Weights of a small GPT-style language model, trained from scratch on English Wikipedia.
Training: a variant of Adam for these matrices, 738M tokens, 5630 steps.
Each number is 200 + 40 x the weight over its row's rms, rounded and kept within 0 to 999. Layers, rows and columns count from 0. The size before them is the row's rms in percent of the matrix's.

# layer 11 attention value, 512x512, rms 0.0424, rows 51-105, columns 0-127
103,281,218,277,221,189,181,200,207,169,270,222,257,262,172,174,199,242,181,268,232,259,243,246,173,210,244,160,208,169,186,204,188,201,216,206,194,200,173,208,226,177,184,136,247,221,192,180,180,223,174,197,234,169,231,277,215,211,150,196,188,203,145,240,176,196,205,206,231,134,196,203,248,245,157,178,261,201,172,149,214,159,198,115,171,180,221,225,226,179,208,225,208,245,151,169,139,117,299,183,257,202,181,184,171,139,215,195,174,135,131,274,101,189,201,140,146,265,183,243,215,204,175,142,203,193,218,287,194
106,170,163,205,242,133,227,223,234,206,157,144,241,195,158,198,143,141,181,214,221,222,154,164,172,289,224,271,207,205,216,251,116,222,231,176,85,293,167,278,180,227,219,214,213,280,139,299,213,231,238,136,196,275,229,157,252,269,173,195,166,159,207,216,224,175,167,253,199,227,218,197,181,72,219,146,118,187,271,198,186,247,252,251,210,206,116,84,131,211,153,192,191,188,228,230,181,184,135,243,188,216,222,244,147,199,176,179,245,180,142,238,231,139,205,147,219,162,296,209,205,187,192,201,178,273,149,230,170
110,196,189,233,186,232,216,211,211,194,220,210,204,208,239,175,210,225,176,216,178,248,224,193,186,197,99,179,169,164,196,269,205,197,154,191,187,267,102,243,181,279,220,135,213,260,234,191,266,198,236,82,190,200,211,275,201,322,200,167,238,178,191,134,142,125,188,108,225,221,161,252,244,123,153,139,221,143,243,202,139,199,156,153,190,175,164,195,180,261,150,154,171,203,152,147,206,228,157,222,227,246,229,246,192,222,251,150,169,196,185,225,244,251,185,234,161,189,272,203,209,198,170,145,236,267,160,223,211
099,163,145,207,238,255,162,173,280,220,147,202,133,199,242,84,120,175,162,211,189,129,175,216,123,210,201,224,246,238,161,231,167,206,198,139,116,112,164,188,221,146,205,271,227,208,250,227,125,247,228,172,196,221,176,189,237,150,199,202,232,179,215,244,186,199,178,224,153,192,328,208,244,202,203,257,197,205,232,262,212,209,262,153,239,143,212,114,119,173,215,187,188,217,173,223,190,167,239,165,211,164,181,165,186,219,171,208,229,256,217,161,165,236,190,192,163,215,206,206,296,276,177,143,207,222,260,209,179
100,243,208,273,204,208,234,201,126,184,222,225,193,189,224,253,224,117,211,213,205,197,230,224,205,192,287,116,109,205,154,198,125,210,159,200,173,148,127,221,215,188,219,177,227,256,237,239,146,137,208,182,177,245,261,209,153,184,196,208,190,276,173,217,151,198,188,268,141,201,216,172,209,283,213,248,236,238,199,221,242,172,271,186,145,208,250,156,232,153,146,247,198,159,205,194,192,217,200,229,153,208,169,244,191,179,226,190,126,126,239,227,199,163,216,246,133,176,150,222,231,168,209,218,255,223,312,182,267
103,185,127,204,205,256,177,217,129,279,201,255,207,182,230,162,220,230,251,196,193,242,210,208,194,170,173,176,135,191,181,189,273,208,232,199,274,240,227,246,210,226,132,126,213,192,154,151,273,200,164,181,153,222,164,236,151,224,119,218,216,161,150,137,132,117,171,189,280,167,208,162,184,217,254,158,232,248,245,220,186,149,204,154,171,130,237,267,207,239,145,232,136,205,186,251,148,174,240,195,198,250,198,181,157,78,181,210,266,226,182,223,213,180,227,241,220,258,172,165,212,184,186,185,236,277,250,176,175
095,185,226,185,190,207,143,207,219,233,192,190,233,189,138,228,251,163,167,124,166,168,229,204,131,142,140,204,210,208,226,179,256,151,219,183,178,244,132,221,158,155,174,257,196,290,172,200,184,243,239,209,243,176,168,221,257,207,245,194,166,205,145,225,313,186,156,108,189,232,263,262,246,137,148,171,168,235,254,200,241,235,148,183,202,179,215,179,191,264,198,158,147,193,193,244,249,216,256,231,197,164,210,263,241,218,209,153,288,132,169,238,191,224,203,136,236,214,206,228,198,202,155,234,208,135,172,234,188
107,171,162,140,192,180,223,230,235,198,247,209,240,239,143,189,156,168,106,189,170,173,168,189,226,161,196,242,331,186,186,205,153,249,193,185,207,220,192,186,248,176,217,171,168,208,106,226,177,256,259,187,237,181,233,326,186,223,209,181,139,188,229,243,237,221,208,239,196,166,200,217,221,204,134,215,192,141,166,163,228,208,223,191,227,226,220,190,257,200,229,202,231,227,150,246,158,207,210,172,280,235,206,169,205,244,132,176,216,223,137,219,195,203,219,175,267,219,228,232,224,124,194,267,243,185,193,248,134
110,162,136,236,220,219,257,208,237,144,148,229,138,218,250,183,205,258,217,197,182,142,231,181,163,179,167,136,167,147,199,252,191,236,187,151,168,157,158,173,199,198,188,169,214,156,230,176,220,152,280,229,169,219,261,152,175,302,295,187,254,283,221,189,177,163,215,226,166,162,198,225,132,189,214,199,199,154,172,253,206,191,214,177,206,224,126,166,195,198,198,172,165,206,247,225,217,194,165,188,239,130,267,161,212,261,234,150,162,235,256,118,223,189,189,280,138,157,263,186,197,241,179,134,215,219,194,196,280
104,171,158,235,215,242,261,159,140,257,136,178,214,193,207,140,207,259,227,208,150,175,299,224,157,296,116,227,110,166,204,237,209,240,110,149,122,229,187,229,144,167,192,218,185,170,167,238,275,210,215,115,195,231,222,184,221,199,153,157,166,191,156,165,225,241,175,226,151,221,217,245,164,270,197,215,183,213,249,250,188,233,248,152,253,170,156,239,196,156,174,201,129,231,170,171,207,205,127,236,237,172,255,184,256,253,218,169,199,195,139,209,209,261,217,207,213,209,148,193,185,212,156,154,225,252,212,184,207
096,163,193,146,202,130,274,190,121,148,188,223,197,168,220,254,149,194,166,144,224,250,147,177,247,182,190,255,257,161,197,188,162,251,187,197,200,207,252,241,258,163,204,126,201,217,191,174,230,193,184,174,195,233,136,158,195,183,236,152,202,145,144,203,275,216,265,257,239,180,171,166,223,210,101,273,207,216,287,178,164,248,224,173,154,277,225,242,173,194,159,162,220,164,234,153,209,175,187,304,241,255,288,152,180,165,137,112,156,204,100,204,183,269,230,247,251,202,219,221,156,218,228,194,283,227,255,184,186
114,169,201,179,215,221,226,202,222,116,150,216,173,187,198,227,175,220,130,128,232,170,187,160,199,177,245,171,211,122,222,223,226,213,216,217,168,182,162,172,287,168,227,256,152,142,190,135,254,185,235,206,219,156,236,206,179,139,207,222,148,261,257,186,185,145,227,232,239,157,231,283,186,267,181,185,161,205,214,196,212,205,184,311,228,181,150,270,217,181,149,174,223,135,171,182,180,236,172,187,282,214,237,151,265,237,215,222,193,179,248,228,235,273,179,113,222,236,208,92,163,190,148,204,241,178,114,172,238
109,107,273,126,166,169,161,185,262,231,241,231,175,199,190,194,167,166,212,164,216,198,205,212,221,259,169,280,148,207,230,213,196,193,211,160,169,157,230,184,187,259,79,241,209,213,209,261,196,204,260,176,139,257,188,156,193,111,209,168,161,183,237,200,236,193,194,246,186,181,287,156,184,176,163,241,188,197,214,149,207,190,171,217,194,200,237,236,187,217,125,151,156,227,210,230,184,208,249,159,171,157,163,193,244,218,235,190,274,180,185,172,243,214,172,253,276,224,205,254,202,214,197,183,219,224,223,213,213
106,188,176,253,187,144,172,140,164,190,225,237,221,178,221,183,142,180,286,299,208,214,205,179,242,173,102,213,153,159,253,258,142,220,210,247,203,181,114,156,203,251,196,206,233,276,200,241,174,169,206,176,253,144,218,188,197,200,211,206,211,205,251,157,180,248,142,168,184,208,126,186,143,165,277,196,187,213,252,258,224,243,244,196,101,249,229,186,182,237,182,206,247,257,197,156,137,167,259,239,208,222,194,141,217,240,149,250,210,186,211,220,266,158,193,209,214,197,226,217,268,225,189,153,152,187,147,208,170
105,134,138,163,223,213,190,191,201,203,214,245,271,193,141,231,156,280,143,213,152,228,237,171,243,269,194,177,195,165,202,227,228,249,232,203,249,205,190,223,272,214,142,199,216,123,228,187,242,197,235,139,238,190,174,224,254,158,240,160,194,165,186,244,154,177,166,210,206,177,232,197,123,194,202,234,158,220,188,255,211,158,181,158,123,233,208,195,172,166,161,237,203,243,207,119,175,202,214,119,225,207,94,230,218,206,236,186,204,179,182,212,149,274,216,279,228,222,179,223,225,215,155,208,166,199,216,194,146
105,150,184,208,160,136,192,181,214,266,185,138,200,273,228,173,185,212,246,143,184,207,254,256,205,201,174,149,167,166,181,232,244,167,169,235,268,191,197,146,176,314,256,141,182,228,198,161,203,219,183,174,158,250,213,185,152,208,139,167,203,186,145,162,154,167,196,178,243,188,210,192,233,148,153,194,129,180,180,224,206,206,145,176,143,196,185,181,176,145,152,148,136,146,202,253,169,156,239,233,178,240,185,204,245,114,233,293,266,174,217,183,171,176,239,165,180,196,199,136,195,183,176,231,113,164,202,235,192
102,193,135,246,206,224,146,146,171,203,203,219,235,233,164,193,242,217,254,187,119,187,137,186,185,184,169,196,207,219,162,249,219,255,186,124,194,231,136,214,245,149,267,177,258,257,210,250,187,219,167,242,235,194,212,275,151,228,257,163,213,167,200,205,156,210,201,187,146,213,211,258,224,226,176,193,175,222,248,278,187,239,182,223,192,197,215,179,187,199,218,159,164,228,231,193,264,167,237,226,163,154,213,221,194,261,225,174,248,175,205,257,192,214,241,303,185,193,210,262,233,186,143,192,221,176,216,189,205
116,159,179,282,203,225,218,168,173,226,292,156,260,231,143,185,280,212,149,97,197,174,187,173,243,200,166,139,151,238,205,175,168,163,216,155,156,201,179,188,200,194,189,202,227,230,146,144,156,217,209,160,200,191,189,216,231,204,170,230,222,130,141,259,312,188,204,153,165,219,227,315,236,256,166,223,186,190,259,177,164,173,220,204,143,221,155,193,80,266,158,157,120,254,209,147,181,195,227,186,188,163,219,201,228,317,207,243,224,217,179,162,185,219,188,217,198,194,203,210,236,269,255,115,151,249,183,258,203
100,251,206,209,173,191,255,154,140,210,264,233,230,219,235,272,220,258,211,264,194,203,190,274,140,167,225,235,142,219,246,250,207,187,186,222,252,197,201,101,208,205,173,156,195,227,186,223,134,204,207,185,198,167,234,219,197,229,168,177,133,234,196,173,157,161,209,145,177,157,180,279,170,188,159,129,198,176,219,240,224,205,132,178,281,228,206,228,249,188,229,199,227,166,146,190,246,184,179,172,167,160,194,207,243,175,162,186,191,121,269,224,221,169,217,221,248,219,183,245,155,168,224,173,210,177,202,226,222
106,195,261,203,177,169,183,238,139,163,232,198,196,207,182,293,179,145,207,244,281,294,236,267,209,228,255,220,165,197,191,165,227,222,226,226,179,214,238,225,238,220,149,222,141,188,225,182,153,183,159,288,182,191,151,181,236,205,236,244,210,183,208,210,177,256,193,146,247,232,175,180,121,257,222,108,281,197,196,201,235,164,181,191,171,189,162,173,245,246,200,282,221,222,191,159,191,252,150,188,268,226,256,213,212,223,141,218,168,102,180,211,251,157,164,242,240,181,191,187,189,156,200,185,131,212,231,201,189
104,217,255,218,193,152,126,158,241,212,220,68,207,119,170,149,176,158,216,187,119,235,175,217,164,164,206,180,254,249,208,136,176,210,243,223,248,212,231,243,148,300,190,143,204,239,167,211,249,219,250,159,189,126,104,128,189,185,246,227,194,160,116,116,190,215,155,174,117,217,294,244,234,153,129,165,145,191,232,197,202,247,159,195,242,228,257,189,174,214,219,163,130,196,221,173,153,192,136,251,208,250,221,152,214,128,182,160,193,278,249,137,251,222,153,151,238,174,238,253,206,193,202,157,200,254,199,211,242
099,250,223,161,142,177,273,225,235,190,118,181,242,203,152,147,248,144,207,204,234,151,188,174,190,260,267,150,170,177,254,195,191,206,132,238,160,145,169,143,174,165,288,207,156,142,199,168,215,176,283,200,236,155,239,191,190,214,228,215,245,200,325,115,267,217,214,220,219,185,205,182,196,205,239,107,230,214,209,192,282,215,161,315,230,218,175,166,246,146,172,183,164,192,204,218,182,209,162,222,248,182,133,214,187,180,170,207,233,252,253,230,225,157,212,207,241,173,183,235,198,167,195,240,196,117,159,135,205
105,237,202,192,213,164,190,203,157,143,202,207,278,247,139,271,189,263,261,217,253,252,270,240,213,252,206,159,126,197,230,164,173,176,235,156,202,101,224,232,159,140,206,183,178,226,142,184,145,199,190,219,218,166,209,182,167,171,295,232,212,160,198,216,189,202,185,186,266,181,181,261,260,253,193,190,257,168,134,214,170,186,200,161,201,161,155,183,128,164,158,210,223,154,175,150,199,142,155,205,168,211,232,214,206,234,169,295,131,132,221,190,198,162,188,226,227,221,220,174,243,194,196,160,221,199,141,211,258
111,190,147,249,222,270,286,250,209,178,109,121,229,202,189,176,178,173,205,145,191,118,163,190,256,277,212,227,223,233,147,249,173,200,214,224,212,266,194,158,193,162,191,114,240,242,157,198,196,261,237,214,219,220,176,136,163,186,251,198,211,214,123,255,220,164,225,227,131,194,255,173,202,255,236,233,198,174,216,191,173,191,219,185,249,248,224,224,224,152,167,223,182,169,229,269,247,208,192,210,203,215,264,211,208,165,167,129,237,275,237,167,231,231,147,147,209,189,231,189,155,221,148,220,302,205,276,226,231
106,148,155,206,262,155,154,268,199,219,53,144,193,208,196,178,153,200,257,220,228,192,182,191,291,247,170,247,150,223,167,171,200,179,272,152,205,174,275,253,264,217,188,245,191,151,139,129,228,252,188,140,151,183,206,161,228,194,206,219,271,195,155,194,196,206,169,272,129,205,272,168,135,243,193,248,187,182,206,174,195,236,185,157,221,228,199,203,156,174,235,232,200,133,269,291,247,128,178,177,115,247,171,231,188,112,203,186,191,280,190,151,149,204,170,179,187,187,122,168,140,264,175,198,156,205,247,190,172
107,137,140,238,190,204,154,183,299,269,181,121,163,280,213,166,127,172,158,214,212,215,232,150,214,110,113,217,214,213,222,109,222,157,230,204,176,199,216,254,173,124,222,174,257,205,126,203,209,238,284,146,257,185,219,220,221,233,187,182,224,273,189,157,223,251,181,220,203,261,199,205,162,138,240,181,152,206,247,286,198,194,233,240,190,227,234,148,196,139,256,136,222,216,200,158,203,129,189,232,169,177,199,179,151,171,228,260,248,246,209,189,201,184,201,201,180,163,186,177,204,154,197,197,177,190,148,192,184
107,188,256,198,248,216,230,199,199,213,197,128,199,246,117,212,203,168,193,248,257,174,225,265,184,202,254,119,195,193,195,150,183,217,200,202,209,159,217,224,115,169,219,190,249,205,233,229,144,189,199,150,246,210,218,207,207,193,212,180,163,138,243,160,279,174,175,226,242,276,206,241,195,236,232,205,176,265,226,234,163,139,194,113,145,204,207,202,130,140,150,240,216,193,135,187,183,176,216,235,234,198,243,265,226,237,235,228,227,168,272,171,121,142,263,196,250,149,216,170,217,214,179,184,188,195,184,156,217
103,242,261,166,235,165,209,225,207,164,163,190,262,140,225,193,187,173,230,206,134,175,185,162,201,219,235,160,267,273,181,230,180,226,226,194,200,191,176,208,181,213,134,227,194,217,239,247,232,140,144,217,210,123,270,239,213,238,214,190,228,196,130,226,152,168,176,192,159,144,165,158,191,234,272,216,252,142,203,249,122,140,241,141,126,234,221,183,221,151,203,193,189,199,114,207,138,220,228,173,229,197,195,188,234,171,271,220,207,168,206,208,235,174,152,204,172,169,259,291,287,163,253,210,254,209,223,175,224
109,138,150,137,201,220,148,155,193,223,130,259,82,162,171,157,108,121,180,192,296,128,196,169,185,186,178,307,196,162,249,103,267,192,230,161,202,169,264,201,168,113,187,243,169,242,179,161,170,204,194,118,196,105,199,151,167,204,185,248,169,165,160,169,142,272,188,165,209,242,262,203,158,165,130,239,172,197,207,210,186,243,232,171,191,221,214,235,198,151,249,218,127,194,167,172,218,212,177,241,167,229,232,202,302,160,190,181,172,267,188,173,167,237,143,230,210,227,186,144,183,150,192,246,169,199,162,206,131
107,135,236,196,274,242,276,241,196,251,199,257,161,251,144,270,155,130,223,219,210,193,139,173,191,212,182,241,213,175,239,156,210,232,252,237,270,211,181,178,199,191,128,192,188,176,213,146,204,215,81,293,189,199,151,131,178,220,174,191,195,185,137,221,128,174,215,240,233,222,141,234,210,174,233,209,172,174,168,91,216,124,231,170,182,222,202,182,159,232,231,158,263,208,236,243,292,161,225,234,136,223,254,220,164,159,255,230,236,208,241,236,196,214,181,193,232,253,188,177,267,175,169,240,145,184,238,225,210
110,206,282,189,210,212,172,191,142,204,191,191,190,167,160,161,175,265,216,190,243,175,242,183,193,251,121,234,143,232,187,181,216,173,173,220,193,251,260,227,211,134,191,213,212,221,215,168,192,156,199,150,146,210,205,132,190,203,223,164,210,175,295,222,264,189,229,190,184,166,191,150,151,259,193,254,236,241,147,176,155,177,201,226,158,207,222,196,175,208,212,125,186,193,205,213,169,169,132,248,157,277,210,199,168,142,183,242,150,127,223,117,194,170,203,119,225,222,147,207,263,214,182,213,242,220,159,214,205
107,163,234,160,252,195,226,193,235,260,67,190,209,251,194,156,257,193,232,235,282,198,164,171,192,252,232,192,208,149,172,147,292,154,145,189,166,222,220,210,213,224,189,213,224,159,222,176,210,210,194,197,221,193,255,236,234,234,184,145,213,194,171,152,182,247,209,193,195,209,176,220,135,149,286,249,180,200,175,199,165,137,230,170,206,168,181,201,188,242,267,274,178,98,201,241,140,230,162,213,228,233,202,209,139,180,200,214,151,202,174,165,220,193,165,212,168,193,168,146,255,274,149,214,234,205,263,201,248
102,261,207,285,195,193,179,186,194,242,164,218,138,232,222,236,199,228,269,233,194,193,91,175,174,220,208,230,218,174,153,210,182,186,207,225,212,126,201,172,258,137,225,189,175,221,197,117,173,239,249,243,171,200,172,194,170,215,182,221,211,310,250,162,182,127,193,320,223,162,227,88,240,168,177,206,145,154,172,233,196,217,130,223,253,226,243,177,240,260,245,146,236,224,267,234,236,158,213,138,166,220,263,143,177,218,182,257,242,228,231,149,169,200,192,184,186,184,179,201,190,130,193,180,265,188,250,166,198
099,250,202,237,153,207,195,162,269,196,146,184,258,182,190,213,214,118,226,111,123,150,260,195,215,155,145,143,223,267,229,163,186,176,165,124,167,210,164,175,190,212,207,231,227,259,203,176,186,209,218,193,273,176,153,248,198,105,129,229,162,167,176,241,231,180,153,216,221,210,176,273,258,188,159,209,186,152,253,247,219,290,187,250,176,204,182,188,152,226,176,167,229,185,174,171,103,200,155,189,265,202,161,168,259,231,208,234,266,230,216,226,287,157,220,141,164,242,192,158,209,204,171,133,236,172,142,227,195
099,154,236,244,139,264,215,238,207,157,146,180,254,167,214,207,261,289,171,231,146,138,211,124,218,263,151,208,151,213,187,248,195,171,185,182,145,182,205,226,141,185,211,205,215,250,243,198,219,203,178,114,178,274,192,245,269,198,191,215,179,208,206,215,208,171,254,200,170,196,239,237,211,233,248,269,290,191,219,244,167,282,247,191,227,247,217,198,192,224,239,261,266,213,197,174,225,247,129,228,244,211,190,202,168,204,185,230,194,229,160,195,237,221,170,236,248,169,208,215,200,223,159,178,195,226,136,195,212
100,251,159,227,187,211,177,171,205,180,251,155,131,131,163,200,221,262,251,225,207,167,225,188,215,248,164,163,185,177,220,199,193,137,207,192,175,168,149,234,228,162,255,241,218,216,239,185,207,222,237,149,223,179,191,106,198,255,155,228,212,229,234,251,173,193,168,228,181,191,236,256,154,214,256,178,189,262,214,254,180,259,209,325,169,180,179,222,230,191,218,190,170,247,260,138,196,195,187,223,129,195,258,127,196,246,201,207,248,213,252,192,229,181,139,266,239,218,215,170,265,243,143,116,157,228,153,222,156
107,230,239,246,194,207,193,226,169,158,163,182,253,257,210,179,209,229,236,298,162,176,195,200,162,262,213,292,142,218,225,297,204,164,139,207,121,204,130,214,126,148,260,255,236,176,190,265,263,210,270,211,210,223,282,227,175,202,264,212,137,249,249,251,132,202,195,285,149,170,273,190,175,226,258,211,226,178,125,219,212,192,242,190,291,261,195,145,262,130,183,224,199,158,212,271,108,188,157,179,190,216,223,267,163,173,208,246,219,259,135,179,218,198,211,187,175,219,174,211,169,235,142,233,289,185,227,236,150
104,238,167,251,192,100,137,223,251,227,165,223,128,221,212,217,176,217,239,137,225,194,152,228,152,140,239,149,188,180,215,221,225,189,216,194,251,192,235,168,178,222,156,204,134,163,182,191,185,170,225,159,275,185,211,224,197,199,189,227,275,189,229,166,220,219,146,233,164,228,197,216,92,160,155,117,187,224,196,222,141,219,149,181,238,231,145,163,213,199,201,232,126,228,143,186,184,231,138,110,159,247,291,246,191,230,234,147,183,180,263,143,208,224,174,214,226,145,183,146,129,182,157,213,204,187,153,204,237
100,171,48,203,250,174,234,264,217,266,198,170,147,203,194,200,250,238,193,192,148,135,204,171,211,164,186,254,230,172,150,232,212,137,211,211,206,183,239,179,245,151,173,237,254,219,211,205,229,211,211,205,269,188,152,227,232,217,151,203,244,240,207,204,131,163,119,171,192,209,156,189,267,153,196,174,212,221,208,218,183,207,240,193,253,165,171,284,254,185,178,236,194,216,132,145,205,170,313,182,159,211,246,140,209,208,158,259,229,121,188,188,198,253,255,145,185,135,198,168,177,264,171,185,231,237,180,188,208
105,224,220,129,205,132,227,157,209,184,278,194,233,126,232,230,213,283,257,224,169,179,160,121,232,173,207,150,266,206,235,270,142,246,228,179,161,229,114,267,279,229,174,211,126,186,209,208,202,171,138,263,159,208,143,228,221,176,150,161,191,138,206,209,245,153,258,243,178,142,188,168,116,232,216,189,255,196,198,227,195,255,192,208,181,272,184,184,162,288,179,179,187,167,212,175,195,197,169,124,223,190,219,86,225,247,173,200,196,146,223,252,208,240,218,229,240,234,291,275,269,205,228,201,227,140,222,213,200
108,249,213,213,234,168,203,165,145,161,186,216,175,200,170,218,192,179,203,226,207,228,255,276,198,231,274,197,208,190,257,226,268,173,189,262,217,194,213,216,185,180,248,167,171,171,275,135,215,159,197,153,232,102,232,250,133,206,117,232,257,234,92,229,122,189,170,89,211,205,145,166,228,220,168,166,205,213,205,202,190,146,207,111,187,153,260,245,241,184,248,278,178,238,195,145,206,271,182,207,285,215,241,201,205,250,147,230,83,194,186,236,173,241,258,143,190,151,168,208,247,227,239,175,238,247,233,220,208
110,186,156,202,160,264,202,215,228,232,175,269,156,166,161,295,125,132,161,172,244,217,144,224,144,137,117,163,165,134,208,172,205,211,219,182,211,186,169,122,171,136,189,179,179,227,219,233,177,264,199,182,198,259,170,111,231,234,216,212,222,217,181,153,130,199,202,196,227,219,221,231,195,165,131,197,147,179,172,219,209,232,172,230,161,180,201,195,184,168,177,152,166,252,145,271,222,200,152,196,211,238,238,270,193,221,196,216,155,192,203,242,180,208,157,259,177,192,272,201,239,181,178,173,219,206,177,241,186
092,261,216,189,151,218,155,203,279,233,249,200,239,228,189,179,228,193,248,228,157,162,181,264,239,137,151,111,163,212,249,208,227,126,225,170,227,224,129,249,187,267,107,180,198,284,215,248,228,202,128,203,197,172,227,208,202,213,211,269,207,114,131,225,150,139,180,118,215,176,164,251,255,173,187,142,157,223,150,257,238,216,190,183,256,152,225,212,181,284,209,225,177,270,208,266,229,233,228,199,207,215,189,245,153,189,200,253,224,279,241,282,149,149,225,140,178,210,228,190,268,206,210,173,223,240,210,174,188
092,254,189,215,184,224,175,254,201,173,176,218,236,163,154,239,248,176,174,165,204,168,301,253,207,228,211,156,153,254,225,193,258,123,135,237,252,200,164,202,252,170,178,261,184,228,265,224,218,175,239,201,245,183,243,224,222,183,205,209,196,279,94,226,161,148,178,166,228,203,154,294,262,231,275,183,202,202,116,187,189,194,177,140,221,194,225,138,251,234,170,290,166,215,217,194,136,202,146,221,204,186,165,220,196,214,196,191,223,193,239,221,245,165,171,121,212,202,176,207,184,164,148,185,188,171,192,129,311
094,184,138,203,185,202,144,143,213,178,169,221,215,173,128,228,215,242,223,235,178,171,248,200,161,142,161,175,184,176,214,172,194,210,193,150,292,176,166,157,203,226,130,187,221,240,180,174,167,178,230,181,241,217,131,181,212,201,152,212,164,99,188,161,169,183,180,163,224,184,177,188,119,215,213,193,206,168,261,285,267,236,169,201,188,184,209,205,204,192,158,295,207,255,212,137,181,199,238,175,242,236,180,212,231,238,192,202,284,196,290,253,201,185,163,245,268,204,220,227,162,147,128,182,208,180,147,226,185
100,180,260,229,237,214,154,199,217,175,152,216,209,171,150,188,146,227,239,206,217,245,115,230,210,156,225,191,227,188,174,191,206,197,201,227,169,191,280,266,186,192,193,186,144,167,163,238,273,193,274,211,180,274,236,204,192,209,221,170,213,238,224,109,228,274,216,200,228,193,160,175,194,211,193,168,137,202,258,177,233,168,202,251,272,191,208,186,186,223,145,232,262,206,131,196,134,247,173,182,202,212,193,246,187,256,219,199,177,195,132,207,156,281,234,179,203,197,241,223,279,178,244,170,167,227,244,215,169
105,179,163,197,199,144,250,208,185,232,172,271,213,291,160,151,175,216,222,143,200,143,199,178,176,236,214,218,177,184,204,229,174,223,223,168,201,254,149,282,230,179,161,140,206,275,171,220,194,284,138,181,212,262,189,222,190,201,162,148,180,153,223,249,213,166,247,180,220,172,177,194,139,225,247,257,241,208,225,177,162,253,183,188,190,186,57,177,249,186,219,235,200,185,206,192,228,189,199,143,179,274,265,241,171,240,196,108,196,175,190,200,220,158,270,273,150,230,245,261,212,175,176,162,228,179,222,194,163
104,178,167,205,177,186,209,174,202,170,179,205,160,101,230,203,118,162,199,192,178,145,254,186,174,181,156,204,214,208,198,192,168,227,218,227,128,266,236,173,219,151,183,175,200,183,194,121,212,204,166,219,162,207,159,202,241,151,191,192,223,150,242,150,156,152,194,139,227,256,182,206,130,185,166,203,153,270,187,193,245,192,183,189,287,175,161,239,283,271,182,148,186,224,206,242,255,188,172,204,182,274,146,191,230,176,206,185,228,206,206,213,211,236,236,241,255,192,257,239,262,222,241,229,225,144,136,232,154
108,171,213,85,188,196,209,260,220,140,191,176,267,192,211,152,319,228,189,258,161,179,181,198,251,190,177,227,246,117,181,301,165,203,176,196,146,224,172,204,281,191,193,220,184,228,245,180,249,115,223,182,194,231,211,142,235,205,233,199,154,176,171,251,169,232,256,176,150,181,183,198,196,172,146,206,187,160,207,161,216,260,216,185,195,176,221,175,250,157,161,268,273,283,222,271,160,175,202,230,219,209,185,206,208,207,172,267,251,224,231,256,130,195,119,246,214,212,267,210,127,205,171,224,244,162,228,186,171
113,132,207,177,201,211,271,230,159,275,318,182,146,231,223,253,235,205,142,133,163,182,209,189,198,202,162,241,245,241,186,238,152,212,173,147,243,146,116,154,207,226,155,183,189,131,156,275,205,234,269,231,217,238,180,201,214,157,158,187,259,187,250,236,300,199,198,250,206,142,186,223,138,221,172,264,241,204,289,179,158,209,196,222,212,305,188,181,232,154,162,223,198,250,242,223,196,210,215,206,209,220,176,138,239,249,186,153,232,224,146,184,229,212,170,252,268,235,186,151,193,167,201,134,162,183,212,157,179
097,179,208,177,180,172,188,177,141,222,266,230,190,148,253,246,226,191,264,205,212,245,196,176,188,192,254,228,157,167,197,233,171,229,152,235,153,212,222,181,206,200,279,192,214,151,183,273,205,131,191,239,160,152,265,217,209,200,189,160,238,219,168,188,186,228,184,207,194,198,125,127,158,194,141,160,229,192,248,194,224,130,208,182,208,147,176,207,251,181,210,229,239,192,223,140,193,219,107,210,206,198,181,185,240,252,197,234,149,170,182,201,160,159,185,231,181,169,216,210,182,246,309,266,189,198,237,217,215
107,203,202,180,214,195,209,205,197,163,194,111,138,268,230,235,242,303,136,118,179,253,178,242,320,233,235,198,153,182,138,201,263,173,234,177,281,228,210,277,253,204,246,180,218,194,160,153,235,268,197,189,142,251,209,182,251,198,220,259,286,203,207,258,190,209,181,206,219,193,291,195,284,151,242,219,199,114,166,169,190,219,208,185,264,198,235,219,206,258,202,145,195,204,272,233,245,165,197,177,114,213,202,124,122,202,165,197,167,282,167,165,159,209,153,212,215,214,216,111,217,210,230,169,218,260,211,249,218
098,205,271,288,182,241,245,205,151,139,234,259,200,146,225,217,160,142,242,211,207,205,157,154,187,217,202,186,218,207,169,154,147,248,138,252,142,112,186,146,168,267,232,209,180,226,216,243,270,157,214,203,176,237,208,187,227,133,234,182,202,195,248,186,179,243,244,196,220,159,161,207,178,226,189,183,221,186,234,148,222,152,256,235,141,252,138,126,157,170,155,122,218,201,193,179,104,273,175,174,261,143,211,185,222,221,269,251,235,185,181,216,243,249,208,232,164,238,222,243,174,182,196,204,150,151,212,261,189
109,200,234,240,226,218,187,176,249,144,183,213,192,200,163,160,175,272,253,186,211,178,207,202,218,208,226,206,115,229,170,210,192,147,149,203,244,193,251,188,254,118,219,179,224,172,175,194,190,213,195,176,208,169,153,192,242,211,196,257,253,239,194,212,133,224,249,167,173,219,267,244,181,202,218,180,288,237,170,221,177,206,249,123,183,176,229,206,195,236,193,178,200,228,189,188,174,209,168,216,147,263,286,139,177,126,174,276,196,194,266,227,239,208,141,168,255,178,106,215,237,203,247,274,284,264,137,176,153
101,251,62,243,208,197,182,177,242,107,225,154,280,241,194,124,243,236,162,173,173,201,237,303,159,163,221,225,218,199,269,249,171,152,149,250,218,238,213,237,120,146,234,158,250,183,255,192,212,236,214,242,205,129,194,203,206,268,231,235,136,288,182,200,252,194,203,213,158,254,151,162,211,217,230,199,145,169,156,176,233,196,217,206,274,125,216,204,218,236,161,202,171,221,231,196,226,155,263,215,237,139,202,243,204,259,185,97,157,179,261,225,203,167,215,121,150,200,215,254,170,157,165,174,196,181,231,157,260